Each number is 500 + 50 x the weight over its row's rms, rounded and kept within 0 to 999. Layers, rows and columns count from 0. Numbers have three digits each. The size before them is the row's rms in percent of the matrix's.

# layer 9 MLP down (transposed), 1024x256, rms 0.0558, rows 348-402, columns 0-127
108:461417530526508432459479477431468497508532517472543474559454507531510427458481647549467435451462565514543540460412434559480468498450608515522501472449399469475473522540575566438516467498521513420480508500472477510486463494521514431475476387519494578439506527478530541511509521381510505506553562597366541496572436631496492449468482549431445522415525500477563410507480590485521491567490
102:475494454498486487586466474525435459409574436455529403414506534458496389500567490576527472504482539590509401381504545410486585427603467532440592542553456563536409442536563546364402487494496453532551482518484522505534510497447447530516564500540446446455492508552452495586382564407432582524470476535502507556504555519500509583493589509442461490558445575495562541453540468517554449531585
097:506479472510525503530541589465514429496583454578520489559543435491388558507445564572428478429506508442506435431558467542498485479449539486549597470524534550483518496461493545451486529443426478586444489624487581506553550448488505555510457521538573437542572515421473525499536505593509530529509440463511490493538479543597501513512531456407550478461456498471501474510440471554401441516627
097:501409484495444519482499461538574510442534448529498511547555485461474433458431468728492523310550536503513485425484487518473555490521441573504508511446544578468482599506569586589500453529427441441439488474488513498511607527477461502458522544477528499544506478434474524503482484296514465438487520594473628438499484436467481571487590558446543515495517506488468517487502483454591520393547
112:586499438485457490484468510458528464582470405410472441549443539445450424443609466546452501555488532511427536502428493459473616551559517493478562482514465443529552507511496480460528488548507501506515543565556491423525532534461507525433468459537568457594417575459577555464515462481374574497464512469558528514427560529458515587395511465494507513465438505495545490457515525512535558601541
104:471518522488533513509454446500518480510529414484509518538509564492454475452395540801440539855516559495450524507470551572524502422525478457509470525447462473490528501476505505537471466516512452482463474501514532454471503450485508499518484516477526497501546542467580487508497463623490464481500578545490466511477506535476479481533478460547525482537456499497494486524499469526498499486495
094:555638502541473581556392503403488449480427500415450487482519528515467449588448417610479552462578489500405540462398501468587592471515493545448593645535583409462523532470523551587454570546492500544591497495484453482431444511541563509546645500497469544521443565465453436439512456544516463526495473441501472503509568508518500575538506446549514544567517453426457408438434479478528599525488
100:433493408623455501478447506515530597445580597514475524568535454515463568491503481313547504428526507538534454565479544561427501505465466422508455525501588502402527554505540465502467467425507500512491543615498513483547432486433459499477465548544467522547605539567641508475439556368505499495491540417489534543448464426506470484529465451479445562370548513516465512471526549490477508470521
108:601435580407465448516541593423503521429554481514486508553583495493487520456477486593476565479448560535631523637474513449441551519476583576547541484406535582510520519462378433510481531526500486502484602492517496526467506478452523505481497512485470466493567547502430515443494516435459425529506463457393557460504519494519506529515471583379487562512437508468458500527518523506553567471579
094:622467475513541559486465504514506534458455469433564466504499478504494562481453500603429515425527494513560459536622562437539549438496446499508518539511553457431502495502517534526527467485644387545502447424497569496466555543556502507573546543525479459560560462474512447555434566433513514518555469535548632444535499524504480538520503494515439456546425474524525580367599536453591515543518
099:491469504524495545467472532471515573493478412559435536471426570472499490587542494427442489449406565474556533615474494460506458500492570499371423559539522472501515550519491538495598438524571485451534555536429480499469498495506511493497589573550499405392533507433545588549536571598481492497539552528429499485537396503530524513583537563540445431614627465578535535451537467516398523526550
101:467483485534503487526489530481478532443415512450445493450362460426464473449560492562464385409488505472468482521534440436496474486525534435517420608538556465548517551489438557517552554525515488448479485487426555487565515407492444560544533516491515472487455688443432467495590455603514464520516430478449520553569487499548496549551540513551458485437526465528488465542489530445527471449555
107:441506465436458544428550523537459381445594506613487416467499494490568455543491533551513511591536508489564495470427533585465517463486546446472512490551490494497472475549560592436540449399570465537507512529486474485534459452561520566480481502423423404464558486605538444481528501461535524598487517457507523489592494438491439493540476464494502471546451609473523488439444500620501537414461
098:556452454467531477473498445462574500482442597512495485389489492547484537456447566565481391502487494590464512533477539394499463516359435499498531533497501540406542399460481472504425512532481529517487525468515467545433532530546472431382563507459495521580483503490504486512520591457456522525496508538448502536526533486490455479505560538500474548522558493505535464526431491576494437508477
102:466489524529485470494566590484506535485513444539517423498545430452406523472437495564547449639462495552561520520462396495386534431552579565472502483511515498535455506507480549544501524398442477580489548453557551512502589498429534497525517483577464585457505476484508461472514565525558539601665530487463486454499559510492453533496425522469485503442500433431347410425483472465590560439573
101:572494480517469515537474623440517475544514499599415503514531466513437550484496422473505451542488425519416539544467601504516496555504475653474539509510509504400585395428484491485592496405546573554511471395471411512533562395580462502496552532413549587572525507542469449496524472489444430614499558513520572477600482528474487480541428482550515606410541463587403525493509494432448470430460
101:543459512420458517553550530470483496383556498507538469441494539518513435393500401474427523462497573439448486486418466455422618540497570459513578537492586370548493646524493594578497493488590573563487481466531445499515526497585495560584467512435578423621534458424493491467380499552536551486517473485501483503576455478586577558476514440474559625505537468538463445620474517540481546546575
100:507496465421535446464391550483446426386514497592498447491434485532493459574421465357470529465552455496479539426529523430560490493511495426521563499473463444556517467531435439434553574513496453468592432490473467496514546507481462420451441580529498475493511525470556577536519545466509504523532524506466526458507532535495469491488513443582522495574536589470515516465518544464517569472522
107:570496502497501529476569575544584537546468481522515505470520407396500361472506508313421506482466477469464405476510481510556391469517521548583441618505428461524541459441523526494376561441528519452546463453494541496477503544454482460515555434537524481457527502511541352442534457485478511552585399512364554417553529542451546516505395507444608540477513363516488505551472508558508615474463
100:462473494494456558498488470499390474597495484476567538582487481444486447491406549467476472480575509534484528504531514486458494469434464525528480480416557417342493513495540526530505538462488526519480480493449513553560534465438482552511523532542409496408560511538425534523509531428482446506525391617509486516572468518519444485374524467424585482445545486437536492477399540442539610552463
102:461510523598505556554532455510478532515476514505565435532581525518568500510585543565448519523455510511445508533451572465453494543475576537531502518475478532459525486450440522616465428485395442560562483454499484508497655513535471528504486506585531503664558520458520530516506552640477573495485470488508570535625491639472490463468491530474492457447590494573463476448530550581520527526507
103:566490456423477491464523546497557514520506458490565478553526516531504485435413576613523451523450511481551493592439448485410504541481515474536466516556460457572462504554453527460441531514495441491603467499580479540530514505640449554489602582494490448459418526532455553569485516553476486512518557505544555483575461396488488495508502492497541612518463543536533516521455556512409496528544
100:514497475483525513431570631443524427540493458537544573374517482481455505481568500477483481541529428583568532521606469519493468591466514460525506496471521474449533537441456543554419476449506551500476536419402539488526423451493555436524548499578528500595545526490548525486499490504525553429515531462506485427432480578502478529511473536506537512459551488581576577557536527499494496499471
104:554398484509418466482440565505486466478503470531557478493423618502573428470495499621466427473561486429519492542534469476460416523568530507517508556456496528531438417462536446550447529488529502427646466585500475504346494554507404559553495426468483478510501512546526494440548526351478543399467578451511494512487540513542572502533443548425444525483537540436655570460521474527550461493470
099:554575441474524518553460461423567539569508465508483651480437447412528583510494487557495536614460541569528588440402502473400567516533425535563444521484499533533528526498573454430569471475572495484514538554547408531471426494476412462516500565522525542549436544505487504433466428493552513455488468581626535539426496548492481492486510456506533448493452506459425619534525426449591486549574
096:424486444485480450559492504441496459540435454492564520451549553538433437520505503560491398516496484505522528561519598536473466459453502446553533562438623509428438486513454488443594571506512513464534515463516509380481569473583506485553511471524490422529435415427424484451537452567489506533444506444514561476652414542498603539534553421508525525478483550540505494498544439567519391506514
105:505531535461492483471476405454543474575508457392536482533561504491509572472496397454546586552459594576534502515481445457476495469443546538486469420479496606436451507480498504450481406526535555468523432456549521562540481449528527439498490347465612535448566506488529557548457473526471418465603462460493438487478432515452459537543504508436356456489502533512453519500513549484501501517458
099:460522534488472510505549493449503459464513449489408433526544549497504463474473513563507487540583470508519502449542549528571432514506489554515516479409505360515538436691465479403519553475470372502440513583533488459529418519528479490521496516466631335521475432420430510502537439422479518472452527438498412624480459532497623464516423448490544495479539541485422531471545573436465439563545
101:458520515460536548524503424523427439467430446491490488559537520478503504446474545551460486391513581550355537463530600535456584586470532432466441599489531519482540532485540404511487511433465615545462465503476498517538475527503533513428600540468509501525546542486543448450517539483492433447586522477438552458524511547419570548501489597560456445566458498400464596416543408460629562432515
106:514452518556423511506511433555499454465503390551520566433490578581546585510518433626539515504514476581520459432410534563519574524590482512539483465538545539480463526500571551506530457548543561544405445638526420506477423605548511566459557486494415441531501400453474456515535563519500461525558441476415645568493461501593552548503482519449531463451563471443518426442472517491500546576537
107:499480472540568501541485474480554478536488440545461540544520516496549507543516426573581513471467492479520527528525439477479514492535458520552495509382583481465511561452486542539498439575570459478456469504545465508507468526460454519486576481563504556503451394454594436474498454401492462541485516471437484501337571602613512532438515468474533514430556438480558554500528549578454530497519
090:517512622444489502533443411491471488583517574508495508552492492534439483463527479353515475555489544464405578530524548544494552455503510551459480581527509545490546514430587568501515517498508566524451457528575556423481545480593493523548543462488540557478461519483489507508498520503536528537519529525550506459503538529494489454504491444548535494475537574455370566470576555509601502507574
094:443513520480444489549537479477477545486468490488523571524508518500494545502499493158443566543465457447507560526552552443510535435482531508538507512432551493518461500565474556447408467574394543512480520551519494513521478534416490510469435549526456498509495493471517510555384513467481383527550403450536529517435489487555467511423456446558556472494425526490585449485543451507556430467499
098:477482511506566505495476450616468510498532496447565403399514502421500433490484406490627494533512483486445494471473472448478515497494387443486488429484368508556527492541596484560543584477441534507502609590527565487408470450482499546513515486454488533498545569514593514635474540599490536475462536428514494453550483500518521512514407478482457430536501474535514516573555510470584497472526
096:464547500553554589556606496537534587554499494533480519533537486508460517494522344448472504567369582568545516592541439563560492535391521483464507536442559517655518553465520457507461495476548453515462482452614428480414516444550478518469524542479484484508438541556398495541442472543431451424511582462532486481458510503459514571525525467626388468530469468466524604509475517581437530482443
098:563494501503522531449596453424551564534435448519482566406433565492398494449497458283489484683516529493487442504551477501515475503625496463573517511474459472495485557458546461478587443457448483566494508552405509420419473485482555502497461474573546458536550500557477476526420522369484552474525554487528516560568452599497515509499577538477486396420435522469525488474520447535491513460545
097:516446504608452509481510570419471466442484543453529557511520564518411564526539428636518502462574547540489436470504547526404461573564429451397483536506467480456497543507612487432496462533515451421544507530502483548502490514486532530546522502534450470562538515489460472487506428475469510510525536437517607569483581454523426526480465492465554566516509533445517358592412470461454528508504
105:561463472369494501530546562488416408451494500535514486447445444481561346562534411519495520343486496526569500423418497468543487533490499437554524534533454523504470436433553532562501552490455490475483505529565495473458479478494436559503444492502525522432475542510518423530471532484488572511585517457524476477492515507417507500476512436461480526452497536501511574522457446472515495605490
101:544476474402481519437530538540505491526494496458479525512427507518467519487467513519565540458444561336463570526555456504526508517600610526607490477535452612526544530583495533490445528522603455556455546554520467454609418450507529497507559480504410495411422516531449583580479462507470422542448463504489463572457405439442485481507499548526530539466521482543484572535486554458511454445512
101:548390553473458537464515547414431439494470535551509514471466467455516410482531419400555485557553511426427521446433471512545503435530441490516555416458543533558460549456592456466481525535480561561532461545459467474459554458522395481572576420484558565561516532471456453523454462521428584521497497497448466523528570496475594550551502595577595464531521542560566545545560459486416457450500
093:490461531494513519571491552545541582533499557479465440482476495548542450532502536499531533549530511546508483503417396555561473504435448484390572448429510411537451498482414490596521499475544464545491440503499507531588529520473491509451443465444529495499519414498548441467524480480477489535455476491520564577522497390557539486585429505557539435501541442516595478599476536467587468578401
090:454480493442517458526522478450511487474443477551522445421524542452607480506439487388450487554449366543473482526463396535481385523524479522463465500521422567438430503586488581519495522535430501475492492500445465526497482448433539539462449444512498508483404462594441520523490501515525517531486468419547457580576446568559450599394471429425436581547461569504432449445454487479501431538536
105:436549400530481578489432506499501470487506491573519462530457374569544570504537499530616516490501458507576514472468503602550425508558485566454497470567508471465487518523589448506463563474368429538533488393507461425501476568503527423567493454489523391408480471475395508461464533466559499539495486549534474548537611556514492455500584491480381531539461502549529496537472448470492501431518
099:514475473502516433454491468466456470550515525486512439437516567485494523517555509486477498509513520434549469492474436429518465506428446538518556495461529627519537500494575515474505484417562562548520448568385516618558406518530523536549496503536447504517400502513431499482506557483478612515524423546450505476552474476363446494510567491448536464577533425448515540546453489380464478544599
093:567442499574553505465462493411519464482449496512415513503491469435462489530358472525480460515583461502516457599536499498548465499506568578464500544479519480460450464484470450457446436554598542536527461566492478452521539434529484529481534526410493521574608620522535582556444401435433588596518460445469491518480508472551471505506472507431486383412535533540435450445475573479386435517563
100:491475585481539519517540465573529498528448484423545496421604410552473613499515511529517486556493489515475394544524432526433522458478523438573531566535550531427522516460557577487447588454461448504455517563529585533501507500424428513525500539589432522509473450521513456442594537447411610470534587550572512478514489444491477539565577531541498489510555490479598431465548562443552502504513
102:541542433566437506484546465530466551530510471507349502505474510488497408450408509621429510655522475417551578465585516529482480515447442466450422489409541520497502486539546501549492573562519519522516553539535440489517492574524534462535496460551525490393558459468509507532544589536509566529502470457583608481472471487540510478410507493566468511496424524529402378426510538518514496435502
103:643565545439586500522577522537522521475400481413519455452475521451557532536540495570531503452450496538440427494579332539417540512571464490504502537494432504463480513501505492473520531556530498494525418581601613492485479498534527401494504522437664479484476517455459453485577387459589538481498520489525556496513558517425499476432561565489433488446529526478513443522591522587548564494475
100:503517507513450526569518479550441538459539484554435467503487559462455549499572480521491460545472547479483616605433458472600428496553412421432542437506468472448521475498522494534436559446494468480566549459548457518537547567534479418581464461529507413496519420443516538515521520604459482444624528482555468423529466378570482476527436547503440394508596512615499489520454513493491418461440
102:526470466514495498422560487470529481396548470570416443424428505502441532471482512264519455560576469519477505469436515542522486424487502460506569612482530526515476546482582447567491541499509412504465469472502486457480544522458443491445445403513498459486491453524490553424482575432548513418538515591498562512491415435552434476504394528473534450557513482568461487501473471557403547563509
110:487532495429450566483512525562520500499504433476435501500434565490482488493489528114407477743606494479428446552490543522535462485552556460555503509479403599484490505522538493497480532501486500504444511515503549424484478569480465489464590488542520532511516503515441532504512427355485524481550540530508519492476499526517530487526419525494456496491523514570450413486457515498508453509498
100:473538488481392540499577541431509572589505494516445566515633544464553522604518504641389507433501476455566485510478502512438498490531518371567462461467448504513550493491551511594488545454493543518522495488519533483517428543371479466476554478490433464545547470519535663493537526581484454570467506424447449469462476409590529536490444489544469510429445484467526463479561483449607503499575
087:457550504514496582465542514498488599486544378534481551512439516542396476492563513577443445279479539510479404481501445512525529524505556432529478440573516488422496424555579457452416552442427414511581454487513484433481476493518488451604523497564457444607439568469503440493471508418583521557484475483467535446420540437474531553457538492538517611506503465480504470507402522535487532553471
095:512499539440458513529516575422546471457505514543375474538442494487454536520485427501449579583496550443442601466516550548450597513465442499457474490556444461552535480532495572483439617467514584386453564500483478511474456454560450538359515490445517524549564485541548516584537518560468450423540571441514445482544544397557558470502576511489498499463538418422444474513530549455512436493448
099:453566472514495521498432542470583469629365498404495545551479453522518488563394537631517490541464472500542510559569588466528454536497497521497468485525479502470472476442495426513459450528523505451408495555518539504483415496503524556558598484492575486498442364506526530499454502513488389528508546459527556479495567564599544526441552561530500503439456514460452523544497528478454582490373
# layer 9 MLP up, 1024x256, rms 0.0997, rows 349-402, columns 0-127
104:461468499486538485492461453490502569462507516518454492649502553452500543485399509521560470467432490477453424490503493516458459526451513501401409478526470549447487489438551568468485506536517456530491570564460556518458506455498570370539541449495406518501470444485469458541551484368494454470521510488456581468522506553469504433492508471469615449486478451497562513547540597540489563468477
095:500538559483549459550525421518489427529449486522540532482579544428522487498477372479421490522454536560533547470495522534468496410550551503441608538375512500464486508523510500434483520493546523536543437533510568434466523501397517458434490436410531443580478497518478438495506521422424578468463539535440489568538611542458541599453402445527497467465448567476500412402533512463514470536391
090:507525505523584493493456485531536548453510517482434508477467435454522567450482535514482537454453490595515553505456506511537489627443595523504526499615693537494604539549415503468499517578421483463502481416444518474515384557591571441450494486447528570491438522484518611547467478461424440516496541518560503515422469514462495622536505563525560478525511422521548460496449516481508486519472
107:414442533450470580459510491638515542449545430542481544522504519547417466520576514501501400409393454441511611416582422518448501475560420518451506529495474401486469519503463575555503508490586504593497542529520551547539516494489420433478492530498548536527438618414519544465465492440498451450440453453484420460471454535444555411493488475495572535531535435500531462449559495504447542503451
100:504560475490510445510457477470600414600553488542544470483539506560494506387508522588496516564584546457502517407443464570422433448462496463554451533593482526490477421512506515551500526515522548507441441590560546553494464460523485517552418524492601502520516568433632529471538494585474402489528579444524503563429568499507523419451532437444478375491377516435532494518491497499540440468509
101:573488474633484525521448527465503515528441442496520543495510523500539554500519564512454513458523578530437473522503430477441502513518474523528421638435513498611482543518537543509492485466609494459423472521494544436570450584478426565509440427490429460550538500483444444499462554476516348498624495550457507513464468472465476511469516458513453585412522505460454502554450529458516526482516
101:524490472489497423537527400582531505530488530453490560463499474527555483633421447574534441514480501473530568474525459558538520595484519601439425525547556510513514448480485522533508539408471448502539521455471383593465491507486459537593459460525471493494489470503513580568500603446560533403458450413497451449507629546491444533460552505434519466497488466478596473546531542555385503643476
104:476497480540494564491574506479505504633500501512520534531565595548423408453468444562540635531378495460560471455528457630516519514531539506467544456456484495613465424514426519515496598540398443578446545425475514463419483466487557475433501463500468526579478482497525484463570477505496544493490439461475465438555362621513461446552425459485424501558515506477537481477496501376525573561441
089:426544563489416526544538547511463489473467458597475505478484519533522366594446505514494509491457542555543549444567497587524435415516540498439518496510457536512536535457487408412444589473353459435584537471532422523412498474519556536513551444496408467451496546533478540509568509526494493467555549483532512530506548401446512527482473503544541425494530574424464359522419492526402464539556
094:527467362510499435468429566512521524519546436525474459593567441472517533480483571505443528493534524455452504486539461440569549455466447524480489544492547399587500527428531467450525474544487445588526592539510481475573520568547434456603567561509452509483412582533487576441563532505521517515474554425383424579443628467546469475465473566418459524511566496470454427425451466594583460481524
103:550473566603490466500594522461474407425557471495537484498482510492418479416480489454445591503475482464440456429450444475521472500537466407482462574455493582568561494491547418577510507532475484533535494458503519411561515448583530451516495417537494389423535584501571463483506481504517471575451497511557498433483455438545506565475481466475539489473530509478495493482471549498535592493456
106:479638534465390423527434460434586532520480468606479532535595433525454508424413551464431481449435508430531387513517545509454522525544486483512544560472545585460462447543471474538488544531487507428470545498512490549505483501470459473484435515472450426503444482465456515449387513485359470571537526546525413514512386493529466540552448459545541458468513444471467412594518539457522437447491
102:446568461471504541527491571492446393521415456473547519511491488505462501461350481510521510574446462423532463452526529530573470491516489522471380483503452541471468444474533428488602463412477432624454506480473499397441472505413475384453484490534515578491466402425470589484504476387381444472470487447443453569490501593435454526494509543525529489482537417533483443548517434549570647531455
105:532570520555555498545514499513544525501504557621567480548556470526490439432503449556546547607458553500506492537516514533477503474590610519519526463481523532590541437552517517536495482442500431544502448471510481475401527539593562481534487504523586484470524453494597356442491544538571542567469517536473513417572504498455489531383435449496524476521438477492462497402465528451502472500461
103:456510514551481562443629502487507490556519546492504465460548539522394481342505476473510548468444504454414478463503510519411415521478520578562405551435536436489538471400450421545554461541476520547459498475506500496453578526567527396496396527462509535434492424510476620505524592494485478490422448511485579583482523482489430497384472450591512451499525588474520473446499468447478513515487
104:487477586447489493553442469525490561523403489484470477489550594561412467563507548519519416465384519481444405471487483537383545432517512434476513533430439419582496502442535383455457588563525476479423544457481548482432541510601586539512438542552479493389602462495431519539530570455488548461441493572561447447456488445497504481469540509519512437544589474467541390531516573407538505567491
098:477535549625526415459557488520454513494462577506460518585575475478493502531581497467555472476510515495518521347371494519511515450492598520450473443503475494485458555448420480476510441542456455493463536547525545466424435519517527481503492504397464497470497574496499504476498504486506493463528431578514483492456568519531570535518442585523397469399380501544450580500594453529563405530542
102:468512483453505475533476559499432472576457533577478526438458617449532477453511514422444514489526387496437407441465583517574553576612529603493531535496541525577437496503464505527435472570443444529556593583471528566508503518491497432469437448442436551526589477472458463469481496450462449495522459497442496541524463483576503504589491431473471447450533505471491481559548472460462569605422
101:529453569477542523527568539490493495475530405481534542552554564525538534448431467485586573474519515532428456546496532462603443441571513494408522577481463365571481443505459570511473503555509509514556565440544578553585526569410563448420465429499529576492448607451522529535512609456460528422488491477598421508477481553595518437388489482537512551452469554336482469457496561473490568549528
104:457446465454385543459397528506425448499474489510490519453497510416407542430461495504484526475498533425492597389492502488618465530470534384474450433496570449496460484472572498487447547545475485476473567528478496552520484473489377549537571554448546495514500508614512525477472523556421533476499500461551516467440464471416515491516544511500490469515568458509496454488557496469563541532533
103:497522483509586460437529512556527563632484468577490499557566590450477458543415504475388476449511446471473458461522547475463436600504547458487549524466502515519464541547439559425508492538469502591469433539480542478443453446628508535521544509454587493555548457477487574525579575494396447421571473455445518508545589546457452488548485445562513520476524568472493533568473510496487486467516
098:549468482505418424486450477531548589394476449450455495471463519507442509512511537476534420536592499451515475398495463445521530459491487476449487473485428583547550509526606495521606620583554335486464524563522497606545501559554521386532436515492491565502403608442522462458529513441395432477545523549489496514497539457557521470540524501476524495634510480499524492619434426458533520535529
103:433584521590423491520584463585446551448526513452540570544557584463456461446560526473506468476415489409448554555513602437576538491517463511423517552581501458484515487561517508398460470516465499484423446478506510509499499488480595495518432510515399546405437510506484541395527583395523490416507565464484550524509512490557546532454560472471520538495532528556435409476413486536562484489528
102:494513459518479467515511519528515608465508497518526543489644477485516403472526495490557510497497541567516419587515588577530502480601497547596466548586478478531515511473448489510350519465479515521455472493454621426604403368565507544538466512524488509537563576440542475524532527511434493525487570544495490374616501484459487520521577450558607479535482590439547512519363407473471438505480
100:556569488562442428560525516564463488528515424411538544586538513510434500486509481491550465477497482484476546414528507606444547575491445554489530540528534506473443486597413404564384447463534565516453502560488544533527427644546505450631458468505486480469536499538460483495470476490499529435457451580549539476556575557483531552510558405521367582475529543413605505547543519502424428485530
103:447478507457644472576449467452502514439524476521544426518585510458489573386500585591577521509371456508583548468580459569531500508446536560526495530474479583551489608410511510539517409477493539490514548568441472444539406527538490507480542585473487478540512539540406495425617478481478473548538494521537517455579530477450505534533541543473542575550483486490489543493564540519482476474503
105:498536491581511511489509520568492568534400442432477547458536404443494498480438542434521580505482425533531533404466496433434387481421486550524522584537606420489471454520522508526480493575500511518486544560529538562426530556445442401469470440444550512364433565514478492443524558474519479413615587562605445459488568533480535517502504481500422631456532528449532571424473500596438527537523
100:586480435539450562607484420541410544504550456593505469469458537508569480567400416451546493450410506458512608526483563404503413521533553465529399592482515443558442485466551449523461430508520569584467534460517519576478526572575567476609523457468577541439450590483497448506420476544498439467510495594480536511464544509457657533481511370500515449502480443491551424524492541510531520558471
107:480509457569406421551482509418440487446533475580475432513455505608465519485393473468500586551527569422482533421483469491471440564429479478432417485428457425511549539469477523580474516502538524511504505507538585551436500563446516531516537518535505484415482574455512511462505485497428484613480405525477527494599486437485525454519457513540555524446443486489581407507515443621527414555532
103:485454497508547436447558472446541460518496558558530493472503475571436500545532344537453443371456503483625530463449451543495428476508501521457544433579532494576409530487555450513407528481520542563598586543542540483495483510504557449453492417534546540398449487483521496482448463536428548558528483495504506486489513471499453507559621497588557559517485480451497483435489485468473564449463
095:485486490530458488466443497486441480386548617485502599473469498404550514470480579553525511506430535542547469474636527461488469574518534474460513497534488360430531436440489467514483441536594469523502486438506580552499524519527540442530514521518473446468487558496432562526606480509477517457540469497493431540556381524592501491507483460512587460558525491502515525567442484577459530496426
091:564482475484539494489336547539521473491487578549484462483481588554516449556453541410549493464631508463475526530535481480521525546546541520469486523423405498560627493360580465506552474504468522498536502345507498491447489497525575448524579488521569462567485565547458454384589555519422573468500597446462410498575587485488582466557595510497448549561582478557487548441471559413490552526395
099:452533494607470486415569473463503513510485513447473455410532529411519509552468502458541601504584530632529447459614490474481549510580441459467424543604554546521553575481575442467589484470482436540462488473606555391464520361530494474452601588447491481464565627554478491542560562581405435615464456482507467520477503531515562447508410484478467441418503504509533489576467452521501506457490
100:564540473568533542472536567502466470505506496502479484415516516515504520500494557572611537512451432493461535480401450518484430516586504552399501604489556444500468511335489569519505393574424443491439522467502406448554542487481461512503623502526502488556492557525509511573515521518506518438486511483495579580551600470495582488494444521431511444487681450512476435533530444514536498514481
097:404527552545508506576514529454449463508557427534508568469546509562548619468485455560561429531521506499494561507486547565559490475492508616546471590505573526483454529548453528521477482518545351536459426531453473534558459514433479456420556489488609470571523489390522725599542460423536514507492484539572464488528524483570473600477492487433506510488414457571471606497485432496529511458446
097:492474452521539470475493448413515495428455486415496495568543526544410458560491535581451564541581478483534485471559557495469380500426534596479450583538560514529516429469505517492511512563524445554531480445496574541478483402574482493540495531513518497413435521369547501368603414531459491452526376474566466511458472458601503477452551488515592508511488491554540470431457456630517533485520
103:467383510531467474517555488534496633398438541489449530503428603502549445493545504488477490478480442438473490615529579477589492473571518401554476582520518498472559495548553545529498448637533547556493556609567492470457468478455579513513499458405633564500439462519539535513464538500482418486503468542517511535502515482491510497484503439463496575461550537475555517590475542455435503492509
098:589538460433521500446492516470502458476535458517456557485570470481563529575487533617470426413454396478487527519529563518517484420559554539506516463456521551409486474539529532449523429442437509460604403481557551515442498484518454508468361406503440557485478477485400542485615542452498446478485561547523460440487481573419481512444452533509432449565535501464479457492503524395523510574505
105:478522438523515522492484540540491543506511531518538445470588561494563584456456476502662604475535494397541508580511487439450531529431458446521568503496436465441568480478486506512555528489477434556646564494453485451503544549474408507418517489601464544472475509389477445527542493463467419477516457463556373476551447550438566502472560511550505532546581519499457546412487479431498457506503
098:492507386450480423410530464465583449500565414509549483586515556414510462514515465474553454405536520496504504537488531468567506515550521459575469567503541582443428472521463443478515477482498523462448617578455483498554530468451483565497465433540451449450452501472503507430496472478427448436524509519475403508449533550434564404478514461546560536433471466499460464527470478556538534455438
097:512538559615529444473517503519462527549462617501425450470447492490458423522475433511592561533453467438442479497558482518498443532466461493375495591430477533481411638456545441492569539443509424576509523571547455468471540434485611546427557546452465506520490576456383452542480526451513484530507510545457499428534563386533559457515584432449480521518506529459523449471537517569493447462486
103:541489517465515552518539533520445498528579477561478516449503520497437438496598546650466542570497469484588563472449547524511457467560490395495549489399588548521589469487518479533414455552462524438499471512483484502510552468532500458542498494582446538460494549486539461384545581497538519465455489523496533519459484516531569507516446493397484519552437558437497560367517523483523430395555
101:465559473506471548477502566527443538497442465431535500580508481516482490424452454599549485468502487447507466528467497490451520445439486565524532562506474459671520473522499505537557509436512429491621518395490486446501576491604377548444486384541379475503460590501437515446555558463474440520487449348540498459456477529490515515532546505538503438511485448464382518415536460458523479422500
098:485402611489450443437567466440417486516534568519414494549543525495534507451459461412503539405447502552505497492468586559511449503450539560500516509535521543542441537451445464471499521423447471568471521473501607445494440532432527474465521504450626531492469521481456567446513509562405463545538525501544475458559426510569537414609473500429561423495404539478579406555590472433424505505482
094:515468455574478473479561503522557555542570462488439447511485514436489548355590480524456433471474508551446492436532602461550509518540550461511447489462544570650517539599502434533470505525526536470443590544492473583503497481557520532486526533456553580460461491501496599464553455493441468503546505542481481477480516502467470535540512426558490364440564568500542494427523477505475580509548
100:585528503553447482519456515529525492554473474532450536545493541518510512426575456518468478624490495527418436549490530427451502514411580446466408451513436498562576487475525573483513495532530529575342561467503495495554466424565519513552492488474426478564504482467433463519579536489476505500475541593556426508563460434456545560439489432453443563491441507500549493503557584507531395500480
102:459532607522357531554460597571428489521464531436508504498472487434524590446464487529598469429485457511440502505575516420542568358518485527505473499412479499568525576442506466523481523512482535473535554531446459540498516475462498464519552504522530464508598511479579520561514557491521416566445552525488492560598438564589453497492533472527509452531491497592539517524538487544490502508454
100:530528605452523532597481456576487496431469453439523629568456537510543530495465529470423523455413492508471507479473512427480498495589447509468488480583572529535498484510465558476593548543499521536497474521533561503563445491460478486512481495548480546528530393484670425517511479527490528590467464534456382492488393524551434457452531520446482483397437528555482504539499441444461555541438
099:481493547468509501495486430576500462591493486456457563468457478643452479493480522500519478491508556543478515531428476442434574560557535432571577507442441432478535490479437540481556421583521527472487514464466496581503441470485452530557476468451378466552464426546507474426548545490479487467524540479553497577438542524408512657451491469514434488495431478476621412451530527529444527505520
108:588482465525523534551514572526460482514459513493478507469449528510411538525467492519510500568576580473640585493536414400549525524459518579493493513562454454590565462506461419627431464515531418469499475547465591524522464450549498468496534474480426461562466492477451554574567511508481518466481468452540500430517529445472498530620491474529488529520474454480467602649564543514571392493508
093:549530492500537458530471515485556485540483520467492449598517502563396494496494537477503505497515492498542542514591523517513431511481591423481477499580542455502481545418463526532511545589433452467455520566529489429363560463587552553442540613475481474470548583393508411550392541455495554501443451576569515533491555484506486524455484529479420500505521504493493560509443526493551478558458
090:440513469498588511519568567502554512471581473476484600469492565580502557438462517546506592496568543518448546542428460495504494577568544483463456458496611485456540474511451528431471531580525455526571436429516461579524520588481658497503470462481637484508566529534445462511541485485432467472483519674492535458488474465485468473487586552504458541566466517446497446567521585490489448398514
090:519544552521479472515451402515397535540569473425575515462597547477495522433556520485510352459482542501550523485501515449529474530481548442427532476563590448555516506515491451484583428516476432561484470560474566502457473583445552416601527536536507487381440478463558510414555519400463510526527514531487507586477576612384490497516371490482469568532478543525559465497481481499461588500558
100:502547514560503417442486569526573460483450518484451480613556563445490576534516462503485430398402545524479570503462455470590484564504455529461487524500491548615529482506548455581554564473513490550528635472461534543467529552467535497530462438473470484485362472482570404567439555562515526551563447496497574483541486496520480562486520442463482463471580490528436461521549456516451568430464